Weights of a small transformer language model: a variant of SOAP for these matrices, 151M tokens.
Each number is 200 + 30 x the weight over its row's rms, rounded and kept within 0 to 999. Layers, rows and columns count from 0. The size before them is the row's rms in percent of the matrix's.

# up: layer 4 MLP up, 256x64, rms 0.3, rows 123-147, columns 0-63
# down: layer 4 MLP down (transposed), 256x64, rms 0.299, rows 123-146, columns 0-63
up123,051,135,138,160,184,196,195,142,210,205,161,176,210,97,199,204,183,245,173,235,244,179,177,218,182,155,199,221,196,221,229,166,225,197,238,219,154,219,193,201,186,203,161,201,197,208,191,160,216,193,202,221,254,245,241,200,181,196,228,212,183,169,204,202,194
down123,075,217,224,199,188,255,201,211,221,196,236,182,193,211,193,169,189,169,175,172,173,166,228,183,211,202,178,215,213,152,123,221,152,264,195,174,220,249,228,211,198,183,207,285,216,144,221,212,195,178,235,243,201,141,224,216,235,195,206,223,195,226,215,169,235
up124,110,208,151,228,205,151,207,215,238,155,172,215,193,193,237,217,198,237,215,166,161,205,198,219,251,198,219,232,211,186,189,243,232,200,181,250,220,167,203,238,198,219,173,212,153,161,248,149,206,267,189,192,220,212,152,147,231,209,219,224,201,206,163,140,215
down124,087,150,193,234,208,178,213,197,252,189,172,194,226,184,145,212,206,202,168,206,258,238,175,206,205,183,200,200,154,208,192,198,162,246,246,180,243,258,262,151,162,221,243,168,138,231,222,205,181,170,192,197,204,197,232,158,223,224,162,221,172,213,214,181,211
up125,103,189,160,184,190,122,163,223,206,222,157,209,178,198,190,242,209,163,145,190,163,234,260,183,207,182,174,156,193,187,204,178,222,190,143,229,171,176,207,222,195,243,207,215,177,172,134,205,152,204,205,251,214,206,228,201,162,230,226,169,199,224,200,146,185
down125,106,154,192,158,171,207,217,199,207,184,249,157,172,224,168,181,162,151,183,205,169,211,238,210,173,190,160,156,195,168,202,173,175,201,215,202,160,238,217,186,179,184,206,178,159,211,229,211,146,145,212,173,248,176,231,194,148,180,257,163,203,224,207,133,177
up126,097,178,190,210,199,187,200,195,211,200,228,155,133,174,165,221,138,240,180,218,204,166,201,198,138,204,174,201,221,256,195,199,266,217,225,168,207,249,213,159,172,245,180,204,208,158,229,178,231,211,200,261,215,238,192,193,168,186,180,261,174,159,208,217,203
down126,113,213,203,170,201,236,192,183,197,249,255,196,204,160,253,202,239,147,184,226,148,147,175,118,236,205,225,188,221,206,168,141,235,215,188,257,189,166,180,226,177,189,212,171,203,204,237,235,204,235,215,217,216,230,221,184,205,209,217,174,172,171,213,222,240
up127,053,201,162,151,192,209,200,226,196,164,254,170,232,167,183,204,228,214,257,158,213,214,205,215,243,176,203,181,181,200,200,171,246,190,165,258,180,222,160,204,182,217,206,172,251,232,125,221,195,230,161,196,228,187,211,211,220,226,187,174,242,195,189,265,252
down127,053,220,169,221,214,184,214,201,253,203,234,248,190,195,235,173,207,158,191,226,192,139,219,169,199,210,216,259,186,139,214,193,201,223,239,213,211,225,208,212,196,165,187,225,216,202,254,222,207,182,264,252,243,205,202,255,135,182,202,202,224,192,271,205,212
up128,046,183,164,167,198,198,149,186,187,226,178,226,206,164,179,194,197,255,206,168,244,157,192,169,193,169,184,232,207,261,208,162,158,200,128,208,147,234,200,202,201,224,221,179,232,216,192,210,196,192,231,212,237,217,185,183,152,248,146,177,222,217,245,250,237
down128,060,197,209,221,185,214,236,186,201,196,226,194,182,193,245,218,201,206,219,228,213,277,193,215,241,221,241,152,214,247,210,262,206,212,235,181,143,207,184,238,254,256,169,176,176,188,250,162,231,216,174,212,232,247,180,220,226,231,217,207,243,200,240,234,190
up129,060,170,121,222,238,229,234,221,222,194,168,207,289,205,205,165,234,193,224,192,222,163,201,193,213,157,189,204,213,234,202,140,261,223,162,195,155,199,245,200,197,165,192,210,229,199,168,157,242,221,198,200,233,191,213,237,181,206,192,216,234,194,190,242,229
down129,070,216,178,192,218,159,208,169,168,196,231,132,212,218,206,193,184,216,203,190,163,211,175,250,183,252,158,126,260,163,157,221,241,205,190,177,243,198,236,181,213,225,206,222,227,189,228,168,205,165,208,201,187,198,116,202,195,172,192,191,151,155,207,203,204
up130,069,178,164,169,194,189,182,182,162,187,146,219,185,189,246,247,181,176,229,201,214,193,165,196,168,193,168,193,206,237,200,210,197,251,181,206,211,175,171,252,219,239,228,175,222,130,228,190,200,164,201,210,184,224,191,184,151,222,159,204,242,138,286,205,221
down130,108,197,214,175,182,181,220,253,152,198,244,223,193,151,231,159,138,180,232,217,128,234,149,199,172,189,228,221,201,205,198,210,186,219,188,225,228,223,203,233,245,189,188,168,166,181,234,188,135,136,195,204,153,224,170,235,181,201,183,186,199,227,211,209,234
up131,113,220,195,213,211,195,190,201,170,223,215,213,280,210,135,207,207,227,230,225,204,221,171,204,163,163,232,168,168,222,220,154,234,205,251,273,224,265,203,216,176,201,218,192,244,183,176,222,234,235,204,261,220,169,194,210,191,231,161,179,210,183,184,224,160
down131,116,188,190,170,207,218,182,190,161,193,127,162,183,159,204,220,232,166,173,152,202,181,185,183,234,232,198,218,259,235,224,197,213,213,167,181,218,195,203,165,222,224,157,285,240,217,214,170,214,224,192,170,252,189,196,256,208,201,212,230,172,159,151,232,202
up132,114,227,206,149,197,172,147,223,200,198,171,215,191,175,197,202,201,168,198,174,177,200,233,209,184,210,185,213,190,223,274,203,242,224,189,279,167,151,214,197,205,232,181,160,193,179,197,164,302,218,199,215,173,205,205,203,179,193,227,202,177,261,175,146,206
down132,108,205,172,231,159,272,188,212,221,213,184,178,229,209,189,210,217,167,229,149,236,199,192,184,212,199,256,192,213,206,213,185,134,169,236,179,232,159,223,248,254,197,175,206,177,136,192,236,183,192,194,206,201,189,180,184,226,196,182,192,129,128,207,233,195
up133,069,189,154,239,208,157,204,206,163,169,183,183,206,157,204,155,230,232,222,194,181,256,190,249,185,183,163,201,192,269,216,163,223,211,226,201,143,179,215,224,157,185,187,196,195,232,186,152,199,220,178,221,251,210,192,196,176,180,131,254,223,226,203,230,157
down133,076,241,179,163,211,217,224,226,267,199,232,240,212,264,206,222,247,220,177,191,185,171,236,191,213,210,220,217,158,166,215,237,153,175,196,214,195,158,203,216,185,212,209,220,152,146,203,206,235,179,218,191,130,205,217,235,169,208,197,174,208,134,232,152,187
up134,110,196,208,243,211,168,139,143,239,174,209,203,217,207,182,212,198,266,217,206,250,217,168,214,199,215,181,265,225,226,187,171,135,172,179,203,141,268,195,197,182,191,241,169,192,180,219,159,207,200,138,182,219,213,228,185,222,218,210,193,192,209,242,215,171
down134,111,193,219,202,181,196,231,217,256,252,209,172,200,201,184,179,191,117,219,162,216,199,194,171,214,227,172,142,220,200,246,174,244,173,198,203,141,229,243,181,233,208,189,168,218,233,172,184,183,248,198,178,181,169,258,169,197,204,215,227,212,179,144,171,244
up135,134,226,160,167,181,173,181,213,219,172,176,143,290,179,214,176,160,182,154,210,226,157,200,228,166,211,171,210,239,135,195,191,227,214,182,178,204,238,144,230,223,190,207,230,161,197,230,168,188,172,200,186,210,218,174,151,166,197,232,186,179,152,219,205,182
down135,122,228,157,151,228,182,221,226,219,180,198,194,169,176,221,177,195,189,200,213,154,177,183,201,173,251,231,117,183,218,187,203,181,227,172,177,203,235,175,223,248,168,219,203,212,136,216,184,189,164,208,191,234,240,142,201,147,222,180,208,155,219,188,237,145
up136,115,212,167,227,161,182,220,214,197,201,155,183,306,221,164,169,183,221,235,195,196,250,204,203,192,178,189,151,279,203,198,176,207,240,180,185,201,194,235,197,178,247,196,244,218,169,167,159,211,153,189,185,216,165,151,176,186,224,186,202,177,230,178,212,197
down136,115,195,171,194,238,247,208,166,186,201,197,241,250,228,163,242,198,190,156,212,169,184,154,184,208,182,199,192,197,162,221,216,239,199,181,240,224,249,152,188,206,271,262,185,182,176,189,219,159,229,197,152,220,232,236,209,231,143,173,168,178,166,219,202,184
up137,113,137,145,156,183,226,150,177,145,182,186,252,210,181,163,219,160,136,184,187,203,178,151,169,175,258,183,171,230,203,214,174,177,194,214,210,232,237,163,232,190,180,234,196,235,208,178,227,201,186,150,197,229,225,201,161,191,226,185,226,198,184,238,179,212
down137,118,136,200,201,192,204,210,223,265,187,179,207,157,243,193,234,207,159,214,197,187,228,187,245,221,163,172,241,227,196,256,212,200,196,202,183,196,150,198,217,212,140,169,186,201,228,200,202,207,215,187,296,168,203,173,229,195,211,172,158,141,188,215,201,157
up138,121,206,159,205,247,201,194,235,213,211,194,200,200,177,109,164,172,169,201,192,219,182,166,180,178,164,149,175,182,165,201,123,206,170,129,218,188,214,226,182,232,184,211,240,232,143,154,191,226,192,201,188,225,190,214,206,181,194,175,163,224,157,210,229,228
down138,116,130,227,168,138,206,210,170,225,239,228,171,182,234,217,244,203,227,199,182,167,203,171,232,271,151,222,176,190,222,201,182,166,200,193,169,224,201,182,217,163,231,195,199,219,235,230,180,174,183,185,256,158,179,179,231,183,208,212,152,249,256,196,217,201
up139,055,152,208,204,219,168,200,204,184,230,196,216,217,172,193,253,187,230,151,173,222,191,215,225,250,149,137,194,229,214,216,216,211,220,204,238,145,283,160,276,189,197,194,205,217,194,204,241,213,201,171,225,188,236,205,141,201,224,175,183,165,172,216,191,196
down139,104,204,213,210,224,204,299,204,206,191,206,157,173,153,180,198,184,202,157,186,191,233,219,217,228,195,205,183,189,228,183,215,200,223,170,139,264,214,176,174,176,238,168,191,222,238,204,234,227,210,145,170,125,186,170,215,189,228,153,194,180,171,243,191,195
up140,107,139,186,227,237,167,197,185,175,154,191,173,177,184,173,217,204,221,236,200,197,246,187,206,204,204,141,178,148,219,153,217,236,178,191,220,222,171,161,190,195,237,258,173,191,183,181,152,198,194,224,196,131,239,254,217,182,212,213,168,180,222,176,144,232
down140,105,241,162,229,153,228,240,225,216,182,194,211,160,208,177,140,165,196,191,234,172,179,248,193,207,173,204,249,164,195,242,193,212,199,218,168,171,130,210,207,159,194,171,223,173,228,263,214,154,164,209,195,166,215,177,218,178,248,246,191,183,194,235,216,176
up141,092,134,165,250,238,220,205,158,188,233,260,188,179,227,188,228,221,240,165,167,229,200,212,193,254,203,221,168,219,200,237,176,190,169,205,222,189,170,193,205,161,208,220,166,230,166,218,176,214,223,245,178,209,199,203,136,160,268,204,222,176,165,222,232,228
down141,084,233,199,174,216,209,216,160,197,265,220,198,167,176,142,175,202,212,255,181,201,231,142,151,225,182,224,187,174,220,229,223,155,169,160,213,192,280,254,214,212,205,169,173,180,208,195,175,237,215,193,188,196,175,171,163,198,233,174,188,145,188,202,185,159
up142,124,193,184,207,217,175,165,199,217,190,249,248,231,197,198,217,191,212,253,232,216,199,169,243,221,177,214,221,160,282,235,198,194,179,178,200,202,215,191,203,195,208,238,151,220,166,220,180,217,243,241,253,197,231,206,246,252,234,171,155,194,137,227,236,178
down142,114,202,156,214,216,205,228,204,170,212,160,159,216,231,165,176,224,198,196,172,146,133,164,205,183,199,196,230,239,152,193,189,146,213,261,224,150,246,180,205,169,257,221,211,171,143,149,214,196,199,203,160,223,256,198,200,163,226,196,189,207,208,201,216,201
up143,080,166,234,216,201,208,242,249,221,150,231,224,174,192,214,216,194,205,223,216,195,181,221,230,253,190,191,206,234,197,235,296,235,252,170,223,207,162,228,219,163,161,205,216,215,246,210,179,238,203,181,192,202,234,217,190,171,207,184,210,231,151,191,164,267
down143,069,172,147,184,196,174,148,179,131,218,149,208,202,203,171,228,176,153,250,230,185,233,193,181,183,234,183,181,174,206,217,175,202,183,240,186,175,260,235,157,189,231,197,199,232,170,217,247,157,171,180,206,240,183,173,231,236,252,197,190,180,192,249,212,185
up144,097,227,207,195,166,241,185,236,230,184,158,249,175,199,194,239,148,221,193,162,196,153,221,236,212,201,170,260,218,210,206,174,238,215,200,191,219,216,207,205,205,175,164,184,186,200,216,165,222,183,120,231,220,210,160,190,153,264,209,252,187,253,180,161,209
down144,094,180,223,171,238,186,212,190,213,215,187,229,145,194,167,172,161,210,227,182,183,191,224,164,196,193,191,158,170,253,227,206,183,158,255,157,197,245,249,209,191,214,203,181,173,244,265,125,256,186,203,198,181,259,173,206,230,208,204,181,184,232,232,209,211
up145,053,241,229,188,230,106,139,196,163,164,198,187,160,144,241,216,221,207,173,203,224,216,216,200,140,166,188,138,205,230,189,187,216,181,155,234,202,232,204,187,215,172,209,205,224,195,132,202,215,170,192,167,222,233,183,182,163,195,185,206,232,214,210,224,217
down145,055,192,176,171,255,222,179,191,210,241,249,173,250,229,184,216,200,114,235,218,265,221,159,240,194,215,172,231,192,152,219,225,246,179,243,194,224,172,203,200,208,211,215,188,192,181,208,187,185,176,197,178,162,157,210,165,187,259,179,168,186,226,188,229,231
up146,102,190,194,162,205,154,166,175,230,150,117,197,169,175,191,214,266,174,179,228,175,208,125,225,159,176,214,205,206,209,187,192,220,168,132,241,208,237,192,210,221,184,212,181,213,188,187,187,167,177,222,202,199,250,199,173,229,148,192,166,243,205,209,193,175
down146,090,179,192,247,208,236,214,218,205,257,186,203,243,242,204,173,185,233,177,222,218,287,188,190,229,154,220,187,158,163,219,241,172,238,191,193,169,158,235,203,230,228,220,174,184,255,206,243,206,190,219,199,164,186,196,201,218,224,184,206,206,186,181,166,118
up147,103,153,161,171,217,189,163,220,180,160,268,165,237,238,153,187,207,240,200,235,231,187,153,191,208,188,183,237,211,167,193,146,192,195,180,203,183,194,171,239,223,244,222,205,204,222,207,180,153,229,167,193,237,162,252,190,191,225,254,183,204,237,237,198,244